config = dict(
    d_model=64,
    head_dim=32,
    activation='reglu',
    norm_eps=1e-06,
    positions='rope',
    rope_fraction=0.25,
    tie_embeddings='early',
    init='normal',
    init_std_up=0.0686,
    batch_tokens=[8192, 16384],
    steps=9242,
    dataset='wikipedia_en',
)
Each number is 128 + 32 x the weight over its row's rms, rounded and kept within 0 to 255. Layers, rows and columns count from 0. Numbers have three digits each. The size before them is the row's rms in percent of the matrix's.

# v: layer 9 attention value, 64x64, rms 0.386, rows 36-63, columns 0-63
# o: layer 9 attention output (transposed), 64x64, rms 0.449, rows 36-63, columns 0-63
# gate: layer 9 MLP gate, 256x64, rms 0.468, rows 0-47, columns 0-63
# up: layer 9 MLP up, 256x64, rms 0.501, rows 0-47, columns 0-63
# down: layer 9 MLP down (transposed), 256x64, rms 0.178, rows 0-47, columns 0-63
v36 086:207166141143128115136116139098134159161109134101112080121110092137091126171142193095135140167076119162103127081154161181124082111144145133117069156140138176156117166045131116173106166141105076
o36 093:198084141128160095096150135132107115140169062130101132106124126141119130134130163088146163140104096085142117130048102133142125119127161121194132179133099073200123080095125136160136155193083083
v37 082:138093145114159103130061103130063113123108132128086147106142153136047085130136115110153131145123108145188182108160187063044199156144117108097122107142117099108142113179128136117126122138079120
o37 084:131116133158095153158159033189118127087146165184124113108134181120115078172158166159099154090110082112141099162125095164096109122145087172083133122134157121153137137137136169125123109124216153
v38 088:158141135118079136167139117168061123144105152121140143112078183090143194131164193093130129115104174097171145123078150109156127108119113133112144133181117131185096079144125091080145118144205080
o38 096:119197074071122076152131085072092124086106123137093072153171123165096129160127116159111160136083162146143149100095196104108107140101157128125134126096133175136148131175143112135142143209152172
v39 081:115132115186114126142133129144143129051174129137158145163033148101157107153172085144156100089081210080104088080117167159094074123133148122141097157088158142136142099085115145123135118120113125
o39 078:109101061125141184123109175104116120123088111103130104144141053107034126150066132109137131129159094131089147175140078148147130188111198128142108105120145135150148135133148093165165096150070120
v40 086:110112070161101133138141098108190159086143165111140159143158180078176138135139139141152122117184122068136107136136150060167118154154166105124175141190129156077087080163086141094100080111130124
o40 089:110162081098119201078119094157102118088116174157171129166124110103088148103115101153090095143089153074135082136169154090133121159120152141103190134161103165045134149181147107108109113106097149
v41 085:099083126130114100075139156140101185134096120168077108192154181102083141144091103150139148113103064165197114164125150107125155085151140106087111097117123099141134127112072191150085150131084095
o41 089:167101154165097172085165098156155158140128189113084108113117129202119133122165110137063075115089094180120129153100150143129098127133066144087121106178072098113173110099188147155136140114151132
v42 072:156133136139155187098152140096084126176104120118122200135120135142110163079104119154114127086120148082178103121106090078142158106154206222140112145097133177106167151119157163154095126146144089
o42 076:121119126095122184113104105132194047121090104088143132137105184184146155162105100216156098094133090105145160104077185135144158103130138128101101138152087118130061119154157140128102110161132134
v43 089:149090132122110206102113081127149161123156106135113149148131111157108071117174111167136153175113162123097066104112122156147094122069094168156168067144123124073085150118089121055168114133164097
o43 098:135124126133080139148092188143095129100104141086149139077091065119106129116158120184136182107129206138167116133174122161145126184123116117149115179101166187178124101142150124101079127099063152
v44 070:115146122141144133136122111092141159106103114162128184109097087099071035164129142113081090162096151106144068133162134093121120174142197157152105113165137195108125141139082100138055125157107129
o44 074:151117153136128142062105087166134102074151143117159106120105054094135146107118103145100155091170090100090115145108102145143091148155149163122156162187111128202094118174094105105077068171097155
v45 091:082151136168055071101126082143081115141120131123155123107115093182138116115105142091068103186104108175181122114111142159102201161116155152131132125125093112138149121146142174146146061104190150
o45 100:159148166173135114125108084060124155112112121159126088104150167111139116165092166176109143089129175155138137127192166079071147094176114128141145081161119091191157153170109087151160082110161142
v46 087:155143145125085141152088149088102134103128101134082178103113127147132125146206108137164113115100077128141198161192087130194168149150085110162114175097144088112069129175152126175138155146142102
o46 095:129069096119130128164178122168132156110186101191133134116161176073175124051123097131147111119106139146137170134130196170131148168097154135102109151104112123144065114147091141196084143092142130
v47 103:072122154123110082099135158158145149167075132154118190101131095145149101159131146114072156178116143146126162136135118112180046137132100091147166167181115146132074166181133091123137161186168113
o47 117:137164136128141078131146163151161120061204137173140144135140071106200110072111135145090117162175180168114099093113143089099110124119147112183151137136105162153112129151115140119052103184121139
v48 083:157132120112099105132113065102064055117135132085074138132202117144120149106079125142158097151174106108116151095116117186101141129117147102147101152142097037106123163160153130102119087146155187
o48 091:108121138167131105179134136162057117155111096139127157159134238123117068120114129090151140110114132136152136094183161094095115124171078169120142118177178144163141129144161124049126126113175127
v49 097:060100154163152122092119191106125140096131117120103119141084116098195109152159091121141129126166087161156126185077024116104133117158185112164112106106089108118148078151145159108141130120120086
o49 102:133093109137091178155122151044136096133159182150121119146132114169155124135150089115123025102087180152071150127128089108160153126129122163092076158170124128114141102148074117152129096069131123
v50 091:123101155100143131162084134123054086075131134177116114066083155101066141127075104145164149103100134092205135147171114147149111162173146113076145119141117079152152136110130112124137150131184185
o50 099:101122144092095104100198114090077144100130122101138108110198167163106129095121121092131151137143084154112186130114181158099083143165109158106130084076149092129142112166160157111138074146207163
v51 089:138092120122145170139113138131020056157099161127177116114102196083144109144144168119119147085119143154155132155114142112136144091107086171094113113039098142125140137116126064133092116097124144
o51 091:116090121084187071154101091113141110126081138098085128133108173189091137180141105153105167144135098128103195160123142090123122149175125134085084155057165117093126127105127164169082110127170163
v52 100:157167100116134214116124093132153119132164087140082109184136125135112102130149171082180064117152143149178096113115136151103061101116119111181134086174109142191135112173168123097090093109135114
o52 103:131192119147122134171165150081063126128130142093129106171086141152097152153138135120106164154061147136153096148108126189125113163109169122102102134158140132192129165139085090043138190103124172
v53 096:163124111131080146126069081142160153150107185124155136094159134206152084148157144131161152118095102140140126140175160122094154125118043139157173152098133116090150156150107179187171100106176108
o53 106:121097148114161127156125090181107147119116133163161101045135134101125106129132153188152168150103131147201098170172141135037193159101149144176116109105083106108102141115128135165128130071128104
v54 083:099175159114074093083126126063156145074181105133122076158119154143120087166117085142169157144145101179173115065168120123185129142107112105114156138170163147143109102113148201119152103090122145
o54 090:115132139182114187092180136109124154104154148145113175093139122113112163106068186083114093108088188098143144164187138144159147167104159063124131096134122061138163107164141121119160134062138120
v55 097:120103150085109091159114138128082085096140131121158149151088124093145203097169113106111117112083183121063110137099088179100157102070112103082147069171174085140148136108073113138138125134085111
o55 104:072164067142127078150085105120139154165104117062084096085155108100143149140177098075150167098157124143114188127129086134110148157116079103108148102144171185152163070114149145140173149152110110
v56 086:150090069154108163089052156144140110174122158164145166086135128145134109153164103153104126183108104122092072135166103116089080106186172132122170076164126152045135136113132121141109149116148093
o56 094:155122147124141197115093123112148103075145126090127159054127110112147120100169128166123120141088129112142105124108076139034138146189095151147181180096136157131112096144080105149064082116114098
v57 089:114096089163176132125120085131089136105185082118122108118131115138146115098048137127183115137095066157146140165124129094116077180186177167129107063153113143118164122079129141095150120138196111
o57 095:164135210068109182121159133071043069124130103108091104105205137113081150150158128154100130105143151119114098101118132141147104072170104125111111118173125143150132163139130135092121097072138122
v58 077:170093169184142142121122115119143173120119149094081138108116113134123088175168148096193172105135115111127132122080093103034090118131131111182076136112105145102159162164048149163139120160125098
o58 081:124098124126113151194124106144080056140167155146170065123117097152115058162121097136152104132115114106123076129116103113155143180109135200191075164191091130142097092097109146110111127116103120
v59 080:107118165142107133112149057154128165130077136124156111070172091145183203093114173106118114113111157076175145079122167142104137190096121134132156123151115085143157059121131177115172121093144110
o59 087:087182135136092094073136127097111135112074141143194089147158147125095107177141134160135171114114134146178099097156171095109194053106129121156156094125073100158182141135147161119171095162129120
v60 096:112080125066095110175128115042116135175158115134205060065132112136165152091137119151166106151166107087119141108172106116134093119122105120132140149138134147122171130099071081154158153138129179
o60 096:065180147067194104100146087142096121129127115085148162101192140152153145087107129081137138188145144101117106121174134170157144083124134160166120127099150135091109082095103159135151091115083065
v61 091:090064114100132160172084115135138151114118083163102090153138115093085079116177067147093121144117147147131145130164213158080127103155119104127082126087154064126149119084177116113138167136079114
o61 093:164104123151104132136138165185117176140130150120121144118099128131110095156159153100093175123163099199115144131119056255138124124101137192119109138099171111140161145105128131193155116136121117
v62 101:073041112168131112135141099085194093139139109113175124111094152125155123103165096104136078180145104149110110162160092134171136091104064119145164081117123105088134171148122102183157108085132161
o62 111:098132112145192131174121157098139135139152143078157141052129160106171164097136087136107141158165175086102122175182137143146161120168115136138145132134159162083170115117088135206146130060093166
v63 090:138170158128062120086154097114098089169117071161065139133183133122118145168102112114116110154120073132094102098147106107178085156142119095164074154152175139114125157132218148144097146084131143
o63 095:147149185196152126145173155150131107100186100085110179145126171074121083104057126112100132114125121134121139050131194145135160138130132092127158130143110085157140118118064104102097178115168122
gate0 098:130116092173103099061105175105128126156110108117161143089161187098141160140110121211119159122179120108061109097118071161105107117145134088111092192134108082174117127108124109084161104108086114
up0 093:127089137142179120184124136118182110122148096092126114103127152140064153082096182177127141174119137098187165128090192124146119096104149119124136115068158145150160146112167148198091122144190164
down0 102:185139167065098100132079101122142135099192173093110125129114158071103158084137119105092200098144201082162122121142165113105151103153173128109100137137162149138117130139098100131194133128141181
gate1 104:122157115122166169100136184126131138134130124112185170140111164132122113093091150127154134088159146153096114090155168092170112133092177107179087050094166142160120146102156119111152017120098128
up1 104:120118143098130184118077144114139128086133098170195146162083072096142121109195125130105133080117166173178120117108141161103155166189134069097163136130106086152099106136128127073128120110200132
down1 108:149128145086085144091170114138106144129106103086107132117174106169196134089115128126102127049079091151103098136125181103152077115129147119141128131069094153122117200103130139132062124118153052
gate2 091:135118088175092140126114089146116059145082105090141133121064125087126136155128142177162103138125188062121177135132171092187124175115162171043122110149167130108120139116147156167092118113147115
up2 087:110208102137160085117137182176139191114151148121145158144091177130157127160096147166109102201134110177123108124098125135076119109081088125160110122104145065101119140148077103108174074148142132
down2 086:117065073139135134106111102160112130111099156091126163126120145148165087074136093173107087063114102087100154169171086124099161175153186102146162098159123174145148167155124099092174096141168160
gate3 106:154112157202141130114126114132111208094092049130114153146082111142115110118136132166130150124153160157164145127193092113085138114109123113138111190133133129115082094133202086074138136101160188
up3 101:114126163078122165111099182192160155134078161111100082153102101109113123162117147079093131132179114088111092112118158107104107123146138126133143139183185162055133126163187106178172156109173112
down3 098:114101112131084131145107160138080127097098163050124093130190083156070107139151123112120081103091137132153149115103153131127120133119116130141125075121117132176165107006100171115112147134174088
gate4 100:105112116116135094159129110059098102139120123130179167152126178099087106119102149088178161142123187069148058201130131096158115077097142093128102122114085063124134162109110175129173144137143119
up4 102:128124092160101113135111131163101148142105115141134129069096161094107097127186115169076148164154129147145156044165088136103141139105175125164183143131111134130195054180181111118075122127112154
down4 103:084151123092098119052161130154116097112162095115174083158142070109076132066128164123113150148059098123199156139120143187155167111087127157135171133151128160120138119127096113168149136100083091
gate5 101:110178158137134122110129147069071084093182130095134122110133104146086092082106086097121146123146149096136111133116153137103085140132157062129087144130156102100156142146123142222089047123088172
up5 094:060111126084187089059129159150154162158113099115109079140133129127183144142080099132056183150200124189138107126107138099153110108137123139128081129123085118103106174077112104107124164143123115
down5 101:164117129144129102133070083122127103139166083144136133170209084174174167141116190134116078118156081089124147122135157183119073079151096113186125122118162107144139162163099134117126121069134088
gate6 118:151085195067177185131119117163149134157131068186091168109165115087130125122100172088070150137078083126119144116105097119127172063132128126120090171144146123149105115133096128139101065161123122
up6 114:101112110147103056161109119169173120132160193150097130148114110151116069123203132106104112130165184122131092153204149134128092149153147093157128149132164095192155123083121102145106152137121194
down6 109:142079131062125163153149122117116167146099075117120121155141117127105057070121188086184112147118161124161118132136138131142183055141136130118070151150100199160071092102134107134112146095103145
gate7 098:102104090134131136091098114152107179200130076078088133108115183134085110100089093085148081161115092153142149149122142090121119100106151140103116061141088123193096083103165093120166168091112147
up7 097:109121077087118131156087130127129106204178140150124092124112132102059132168119159127068104142137126162153135120173178090103130135102113099125113123143145179117203155187101129069063101115096158
down7 097:149108164166127071150081112105173145027104127138127126134099084101163087186139125156122145149160103075118116093120122178110113194071143137159167147133096148140165118137114144144190130110180128
gate8 100:134083133110103158103097207122153141091151079132165125122175099122112141126088117137156111073137133062148109079148174152156122115183143091176092192182158077138119082142143128191141134120104129
up8 100:162089126154179059114145129186115169098136075159110178168072142156126093135107112161168179098129148123105125155149095128155091104174132111101177177118128094089182107087132140150133152172129076
down8 104:115159154150082152180165124132127112087122158147138136189107107105160135103146089093138093216111126197181182123127159093174171162103063149163126098122167112106145146114110164099100143092110108
gate9 099:147136078145101092080119133155135154160147111146117145166121151151103126112121181144185160114127146103139152185198106082143115074095147153111132118087156132091165089078168137088199083170107183
up9 093:113057175094102096074061162111120128162121155118117100113136104183122088181111117136118120137117104099142107102083101124100126156186144148166112095131110164163088124217129156152058117155103120
down9 092:124143111200097122068109114208146155151150105091136092148166115127148112099084144126175083152124183181132146161172087165132141115117109088139108131100105138084170138082124144100103091182190115
gate10 100:088121208125111126123102125126138119133167094088115170129117128145138203101089133125209104120186188121086119091184156114153067189101131144136121131162164098118110101126139136162118075144096098
up10 099:166042165159101114184140165135156155093171113196105134139103121116121165083136160142103128183102143196132127122120138106141170142132149105205170162117096128097115162185130107130153106085096141
down10 105:124066110109102124133157056081095162141144167103146131086119146144130173108145176116144069114125146139129148121152034075122046112129103163147141155123173144138145082078130140135150121167076134
gate11 107:122123155132140109077120157133092106135142147069164039109170188163085125106121181106169101163120161140117090169119130159176152130100118093108116151116116218116125144179156144121106150125067106
up11 110:150149122173148143104109160075111097123181161137116079102151174121121132076133136103103104183107106127106140200086168062118118157123130139170132147146183130138175133193128066130141096124180180
down11 112:213113127133113073128075135101107146185151166119168122126134170120105049170103116109120126104116204127153133154150166134162109108058102159121122111139081139137107199111128165116117186119136134
gate12 095:165123149162122163160127243167121082120071102103102157103148164114084149153167144130102170184131183077104169144083137143129134153121149093110118093106161096133147121079124158128094144089137148
up12 090:157134155144071109161154082154209186132112131175117119118140079070147121126103186080137096116142106120121121093137175108147114093142166122086103111125042160113148163166138161166182144131138113
down12 092:147140151114113127197093155115100133196118093104141156210083161172067106092151134168133114111160168121147071086120157138079157151123115121146131134123151136179110106060089167131081104120141153
gate13 091:114145117125052155160134171064186080122117132138128135185162142110042120117129107163116107150093128136125102082074102097124154143077131113113107186067122160086127135132160143151159072156128105
up13 084:128152155184098144079162151137136153145170075192167121144097155125092140087169117128092153146111106180059059166164121107115103110135136112176174088097160128127117121113148077135110150076164165
down13 085:122087160085105125167170099150065109144142176078169164147111062141177070117105157095097095132110120174138123182086106110086101141153121134135103186181136118155117100103109130150169116175131173
gate14 097:163077099089093133088118087125089182090136057108123139160099097142094120133111065078134154114130113080121153099202113114143099090159145088129112146162119126130169167100184173112109077105146159
up14 097:114177127072095171093109088106117154134141158110132083127116145119079119143103063073116102084121145089098108134144147113151099147159090088109133094196139142110172192173143143120169039115137125
down14 100:161096109144198137161147193110093137104218110077146089114106165152134138116163163122150080150132124144205080133120173139159138115113121131151170095064119115128120092141093133127164131091088091
gate15 109:136166156103147106127093072190107093142125136125119110134142050129110120119141156146157153148088166123174127133133080107121107073103073105129090088105045132158057155108126193153167163142120126
up15 109:136130065155095142109138112095152120131146139168102078107121143181136146145052110109139080072144124136066174182143184160163141177144126139161165138173122161089168140082155099131110112188151109
down15 110:126137142115125156101095149204117134114114111116125127115113106121100127101073183118129137178130137113110157089140167134127142088216124104107088103129166065146049162126165112143194108192156084
gate16 095:113138103110142129147093134143134158102082140160101142158124152118188100050090131103127173083156145090182094090162115066191132173126099137073120181083098092172138142103123137093107163102092142
up16 089:121084079134075123135124085139168119110143117179116089131138119150112091113121148105095189131173085094101107094119117129150139141112155152091148143059217153097053090168089103096169156096135133
down16 087:130148153180140100152153148094109119139115117145115178123039143113127136165113228162149083121113080162128139134155154124116149137161123056113090176081127095111159129183124101142110112069088115
gate17 097:114086128132117061093082176127139127131165099130127115099158103160090099101134147169119165146094148112156124130109211157095168128091128116111096144208066091196130090125120170151159111144091097
up17 100:132161129076089114115150087153113095101123081094112087103150108138137195080141141141065148122140065120075106089114160135174171145146158138163119136059074172101096143118126142058121150137090138
down17 102:119132154152128082087131161118149100138183127133125116072068139099051178170126170126127142087115161126128153149192111187127085098094109118091129173153139113146111133163085098130154059127066112
gate18 100:174123119156137115147084122165104135118166161075161157137097120135121055140068135104147112171091110099091139124096125139169104080121129104106122135127132081110159170067074110129092159062212144
up18 102:141142145110165115080136101108091102090156176106155130095110095178112166104086137122204123138141133153164112055088082103120104146155075089096138119111164101132151095111061123083078069120125104
down18 094:097081148090129110172139189177130095121170138141114054104117084138201151199135142145111102148157137154123108130117121130189112086180146158164192130129086076159120124122145145165139171149105128
gate19 104:152140138171106176081094103118165111146156081160159111088139119113140073145132142133148125134114150053107073118155103077085103149133131138123127102132086116182172159096166171098151192104104048
up19 094:104121145119131174184147169113124102153102116172163128111142159113116097110119158164130194136129167086109160102165138088110111161195143126087165113091058204133108097180114140098144153081116071
down19 102:094126163131061134149143101123133163192169116103086106177136110145120081179173094179165154122104152126102173104075127170134116127081099129153155119120089142173147185081107144132064175145124099
gate20 102:143144082087091153160145151186129144105125097134141131118162150099083080135138113080104202119179096115145141141082119086121124132122069182133132189156159204131092122099125151132080122087092084
up20 093:149125098123063098132109144157168078183119093160194139152131097153097122145120160092092148097130155157122086117117111149221108125146066171154123113113114137159167104143144101208095128131159092
down20 094:155107120135113102073152136143140155145107159119119110087126080083021145127091095136085136157178154177136082132081155112157087083120093187134134118113134079164135124099118166122109094071100094
gate21 103:156103169134122109163165131079142178158084124116087103161080106094096151152075076115135116070154124148083146154108118114138126201107146069088074170097141086171135127078139136131118126091108081
up21 094:117162122143155142131110141100127065120129098108105141065153183143166110164076186079118115132092048088121147100080143142123144095089085084153123168116099101102190078108143082107126150098099136
down21 086:087139152170064130135130149168152237140074143135154080072127076076091086130132178176140111135104149161091156118102143104158150119112157140151105151133111144161091105090158141151113135098116092
gate22 098:140118188124176156123106134159125034116129090116118147067111151150086158216114065126116105156112130125124184134134093138096159098113180070158133105171145111117141144145147131074120118081116148
up22 098:101186126135137132164134139166099123153160132190118172151124168168155106117136120151108183174203197131164090158155088150121041122117102148141187137145118119122149156072140128158138122074122147
down22 097:174082148152122124126072154100125090119115097115144088118188174151160148163080150107143092119142152086072137089132113121156155147139115147116044097123195105143103166220102112092143125102133122
gate23 099:123107144137096126097092123080147108105094130193179107147114138169098148107156110170101148187175161087107113095146172089171146059124128140123096128171093100093206093086136096075104130121147124
up23 110:174124141076141096117106082123119134107116138143137141154110185123084140127152165123083149165099152000096128116131128096097129052090142162146120061168113120139147164153094113130107151143125103
down23 109:118157118119144109135138125155103209089168074125173128101128163110198153118142169118180114071064083117141126103094114099161106141146156171113134175116114082146111142123143122159194102079168168
gate24 094:082173126155143112129148144111118136113069130135104144088100126133103121085123190058137067136125106110122116114170166122160099122083120076071062113099159102079113127162078126139222125129142130
up24 094:186158136092122153101066109161119109188137074174134161125136116193107163098103131145134147096147101075104105139120133117088107156130166127125171118093148097163130224078137099177130153112149082
down24 087:185163160144130133078132089117096129137075099132109122103183162112133145108112155126102156150075169129121113129132096148138150195046144117087157173125139197083114095072133071068151130122130128
gate25 103:133072103144088109144143109087150127102070058157095181089147151132086125121144078115105115163146150075026178124143151103147118133106162126090142140160103180104162126158126170106090119097129135
up25 105:137085073129147171147111080096187131130169141121131154088106090129065161141142111089172112148129165173129112083166149115112167143114114178123108096204085144110078057145139123188133148103135124
down25 102:123114133162124052171120170149159173133133111175097067166162115146164150147139136164130077095154133089085128114117091112114088116141105131134143162062097095129133139033091147085083133134147170
gate26 101:127132164084170175088123120132098138114079144098154141083173087097079145096075135110079164090178125103147091150060145150096119122139130131106074145135117203119079091126116125170168155108082140
up26 101:122146162143146157168147052148121187121178125109092140146110126096177113176102140144095113173165143105135176128106159071098074174137099097111121187092109122113097072110097143123067126080146101
down26 096:104137093153141123171119161103110152155080115112112106129131103112140195156133107086049074102115110160108126141154164117181079122135141162138186135056079127151102142074095125157175143190139093
gate27 099:147166140105136137148097145186133083126072074176119133139129150132181099125103148157065135072146088109132153184126048143113124096145106139108102127084172119157118106094098109174121119083189080
up27 106:121152135116088129123139119218122157106137143175145169184135080075110174159175130080076177138166090111080123125132072146068128102137131112110088121127126119170108124122122204130117134094154083
down27 105:140112153162124084114091170121167120130121069156133154142080129147174089149122155187082128052077139186160104132141156113130087147131060128129080123109129105137145158148171089131117042101143137
gate28 100:109136052154148122165115158169141097142107109141109075118173122098128073076096114112083123104122150120073149102138088173178183200115130099206101154127067136093104108146108136139138141155120116
up28 109:131140134152106113111165077156128136141093163080129115166171154143100114146082167163109124191124109157103073213096118163046113109106174119095156108092166074125107132124156075144139148101159113
down28 104:134152133082165163117136199158146099159070124179175152152112144149158194065121145144103198141103112110122128105123128132126107101138094108154151164126074065169111118143111127168083092133066104
gate29 101:132115130104162196132134178167109105127098159146097112121093103112114154132062161111082079155110067176081115108093102101178122115088124104127090137135159116107072142135158107216132065124128110
up29 105:149138194115130181140055084165135076117152071179150162090129145130135130177110111161134120094124077136099099083107124095156119085178141164148136123101134094136078187114133149128094152110136198
down29 102:134116149156119117102143173121165114099124049122148086132163145180100089090079133191129122102138153109164119157093115136110134157137180185141140084088180161071143102151132148082172166150143192
gate30 096:134142085104088176107143120159130088130140148164138130085158208105152103107110167150097124173142140184121188154079118136111154145148092089134071108131200092072126130173168122092103111099079132
up30 090:115085161149087119149139146206132136067098125157118187107113121086151092189106099176165138112096118088148112088094058162112113127088115134160086169096140132124061119124170121109142107108076132
down30 087:121159109088190163164118209139109154081119116125141081179141175187132137090143143109112091134104059148140096085100124093156142158198101143080158126118113066117147134105121074118136125100133133
gate31 100:131101074122160150043148075216115122104074139125161146163138128134129133077130143156096100104134112119125118104129164080112108121151097099047094111103142136116091110166157168149102077094087102
up31 099:119114128068182148134189134092065072139128204128113106096105151111118070092112114093176118173151124200107138184137149139179093159133082153083153138161096173123109138129148143110142126128122133
down31 098:117136184127111140095061238136112097141106126150131117160128176153139171161120161088114155098058148087093087137106060128107165112140135083106120160142152116097132150093133123105076129096118164
gate32 108:140172132091085180123148071139189129150122143161141169130164141127071156066124162195140181110112140165144074112084118122138164112152106161111112185131135136116112089102045167123112131107164123
up32 106:097093167160088114147132121118092153100114095118104136112092060137128162049107106111093125157164145114084142119106133073110098085125045163066126085149164077100126114143134117134173129139119194
down32 105:126176087093085139158102138101111130120082041115139125116205141158098118094087168140111142120083146094120152124115106181108182137143156182134089170134100180160100153176140125167111089095146160
gate33 104:131177091115131136095110143128089205131159082117194037110104150126112120110054116135102147187104148140137099139132074121158143106130037111134126122099154103171140114146122148120131089178120137
up33 110:127135144144154151129125119114093203075075140155180108104150082089089129120107101122138050130150145129103158099148109123133113219169117148152149119094179140180118117161138155060069133117155132
down33 106:150082082111139135123141115105137122108123123189098129129166164087146153185094052174123170102127116156158068099163160154153115115178176118148170139111089113103135107056137169101114155169158177
gate34 100:110122129129114100133101185079121114116124152088109111139150091117091117084126153071116085142137118132126137137146129189099086099107090127138064171067188164150138072162032142128095131088157102
up34 109:121183163176104105095190110169135117077120157078119136121158104127143129141099121159118110115099164078125186176094089142085146138174075057156129053101115088150116121152123187144132163129130128
down34 104:168140139101157129147160080156113136137110068133162170177155191086108170180136128129161106165161099111120140176121151071054151115065132134042102114120112115138138149154093119123107084118105109
gate35 099:150084154114115126138100148185112097135151128184100092107143137179033126168083164081128178127114123093097089137199152149110135123114155117110171111178123133141091179146131145167118065167144117
up35 089:145090210149115140166138127215119137181122094161076113103188120105128158133060122100129136067163095121119096098090160144116110112080159164132103115179100133077148151112113159135129093149135155
down35 099:109126158092102111156127130130129143085083155101173116137092184127101056157124140158129140167114179144180136101179118082151196176140116084132205105091114166133146121117178112096140174083127144
gate36 104:129173152129071144151119160159112102185126118185146145094090192134124148195125110165128130166139118086136145148103105113157109176067089112124077163120109158134105190125143116093122124073133048
up36 103:116113119155144114077154097118146148083168176083077128168077141107110107067098119100106092143099107129060109107174195140119149118125122123153149071103089100143129054112108128155100160162182155
down36 108:107100100076116173139118101179077122141150124138134121120109089120101123163125075090113119131125105189149074072122134070139136088100127156133157110170154191174079158145105142106174062062124134
gate37 102:150124179143168149124071126139140134151104116066157141108061112029139084053155184142125098127137155127141112160117123135114111123171100086137126132096171095142100113210132135114103093127097109
up37 100:140150153135134097175191131075128191151083108152149100094077096057143139179162108108137090130123162134141117156117139150126080121108106110106064141067143184148135097125106144086077092116175106
down37 094:113158153138131166147139175164148032092133133122131123129178154118142172142105113137176137125147040145126117188129124118138098187130125128149120114144171162118171173093190092160186136105151170
gate38 099:143124172140151140130070138155136109131133168141117172157124137097113103113177080124095090190056211133097145113112130069110114080106185119100108100168151113126142176143104185142080097094142108
up38 114:114182094095103156195115069160123163158170165173176165144112121124076126177087103105101128116174154129158134128133199112152128148140170152180115082157133147145105130106091125093149132090189156
down38 112:097173140100099118067219092142149111147108143080096112140114154083111145115084090181080173137139087127105133131152184094134124129098145143147099109118184122071105138114081130076172084137102109
gate39 102:125118198104101149154110127148114196135120182154120083130111172093119126095125105142103127184108139153102210114139115162097099130164174050137069131157108138089142190122132150097091093122100102
up39 102:132116162096076157146092102149148108124102166100086152133183042141153186113156063176104144096159154161126128123128099122079144111120136197090151151163138176096109122172086125143074128143098129
down39 097:073115085173095125116114115137136094137203168077156101113117110120165117114151083078108113138046145103143120160114107174119077129117152130098162076127167107168118137057135118073112165126087157
gate40 103:188069107149118114133138142111123116157099131123149108194160108165101095092131060098148129117129161113200124152107135166090108162049150150178099117132094121097190069100119154134146110175145106
up40 102:115101096140102113149118182107091092140095169173106148130155128118157076176121180138157135089179138042151078109101144108117084148155109111138065113204110096131121112120091115166146118138081086
down40 103:124107094108154131105133147113109084097136120117159108187095188177156106168152102126106174198114093108150072130107093091145158114157090166100140111127194126232130147131129129157091142117119166
gate41 108:144177105143098076093128114222152131059059107129136095157138075142099122134154148183139096167169118116147154176137124150111137107177108160127113080152105097119106076094136167117173149147118104
up41 109:089121148130133120171169168171153130110131131071116140162117128110109106108140135082132079168232114129092090136197178112133122164151084147113135082155129132153154146180077170151101176145166116
down41 104:147198139167143117098154119088040176148196152121094143100165107174111211105143147138117139142118133098164131112137068116072155131119127137102083127162143157111121130078111069160136111141116155
gate42 104:079056129114156135120140144160147199098085092142115100178107110070122153112069162117111128141146122140098067124183155094147073095097094121192078141135119090125120120064149133104140149104119103
up42 102:099156206162119094131115126115122113110126144142121116172135103199124171135116125099138133140185099099087159149127174100160092185169121196104107112187162143128163101096121214168123134130083121
down42 102:103076081063137110147137157096153117083157126165157091111071124151061120048149127136148133099089117147143105120117106113133094104162071145119117098130135189170091087095168139103141105145144197
gate43 098:112068082170152121090123154153212103052122154097112121093175148154090126123089172118154168125159163142106111056118097116148137043134141109136090113187139146115098118144161123150130123107132113
up43 098:078178077153158142145130110112112164131131110145131111106125075135082146119059175106095152161098162148120135178101083193122175100094116166116112098121153129157072180128108082138187134099169169
down43 100:098091134192085090153098134141103093119130159081116154115174173088114105097152134089185112088076102153197108157113099113103112112121128123168114088157159182142080142140138168067150071117129150
gate44 098:145140202147114143152183181117120137099157142109094115143148155167127108066141065104173097158155119100085164123148129122063104125082134110113129135142095176130162046140084130194096116111126101
up44 097:143148145078137115116125051134153134162122134130083077151164081170128170127147150169168149075192158124103161160140064133044152107166125141121114081136142113171104079129109166151111099165120120
down44 100:147065172128174154128185191122058141066131101096119062153079131103163131109145148081141118083131131129124133105128122162135160128138105098119126112145159110142103163173154129150105059097052141
gate45 098:107105178084092087125120139170175102102135144144142150109170101135163072153088141126096085117084153110113156073184188059163152151107162144076110123164117167079146148131151096086092118135128096
up45 088:103125195111105161131186063090069138128096113135096122158120139143117166165132103142119131166074102155190190140120152105142187144070139148117107161149110200117076169130143097109139127121087145
down45 093:081173081181085114146103125155169109163110171074128127121129124114108126114109126149129155098122153107127133133078102072105129131201136151123145072077177138172148113097080154122058090074080116
gate46 098:147107107148124171108090106133114131127202115127153186137152113121139141180089110156053112076086133108132091138142108063145098132053144196125126117168160078144066117124113168104138080146130131
up46 095:150161093125093099169132081073182134171078085131160075130114104135174108121148165141193098105105112126141079148150090145087169081122124140121152141137098144154150088076153131064191132139158102
down46 099:172127105162065076066131127118119087146107140131138132161156069153099135130158082128163130108098120109134136109183161126121142118076058133201193183187123160115129083135116096096148131106106142
gate47 102:090145082089136138151158143154157081116094127121103177130139152125109225110080108142098056168124115093092134194116116107128191106173124099109085107152166112162099139124115158081122079100139116
up47 106:157069179096161119073138136139145098090085163179093129171135102114098114091165144176102212123177107183151184090091081124102132133141119085086121129150137129106115134189121156112117127104152126
down47 099:158136110112079121209156160107133056130072061104141149120123150087111138119171129078121132141117109159096137142183058129097135141170135113142202085127098177127164141125094151135115110151100086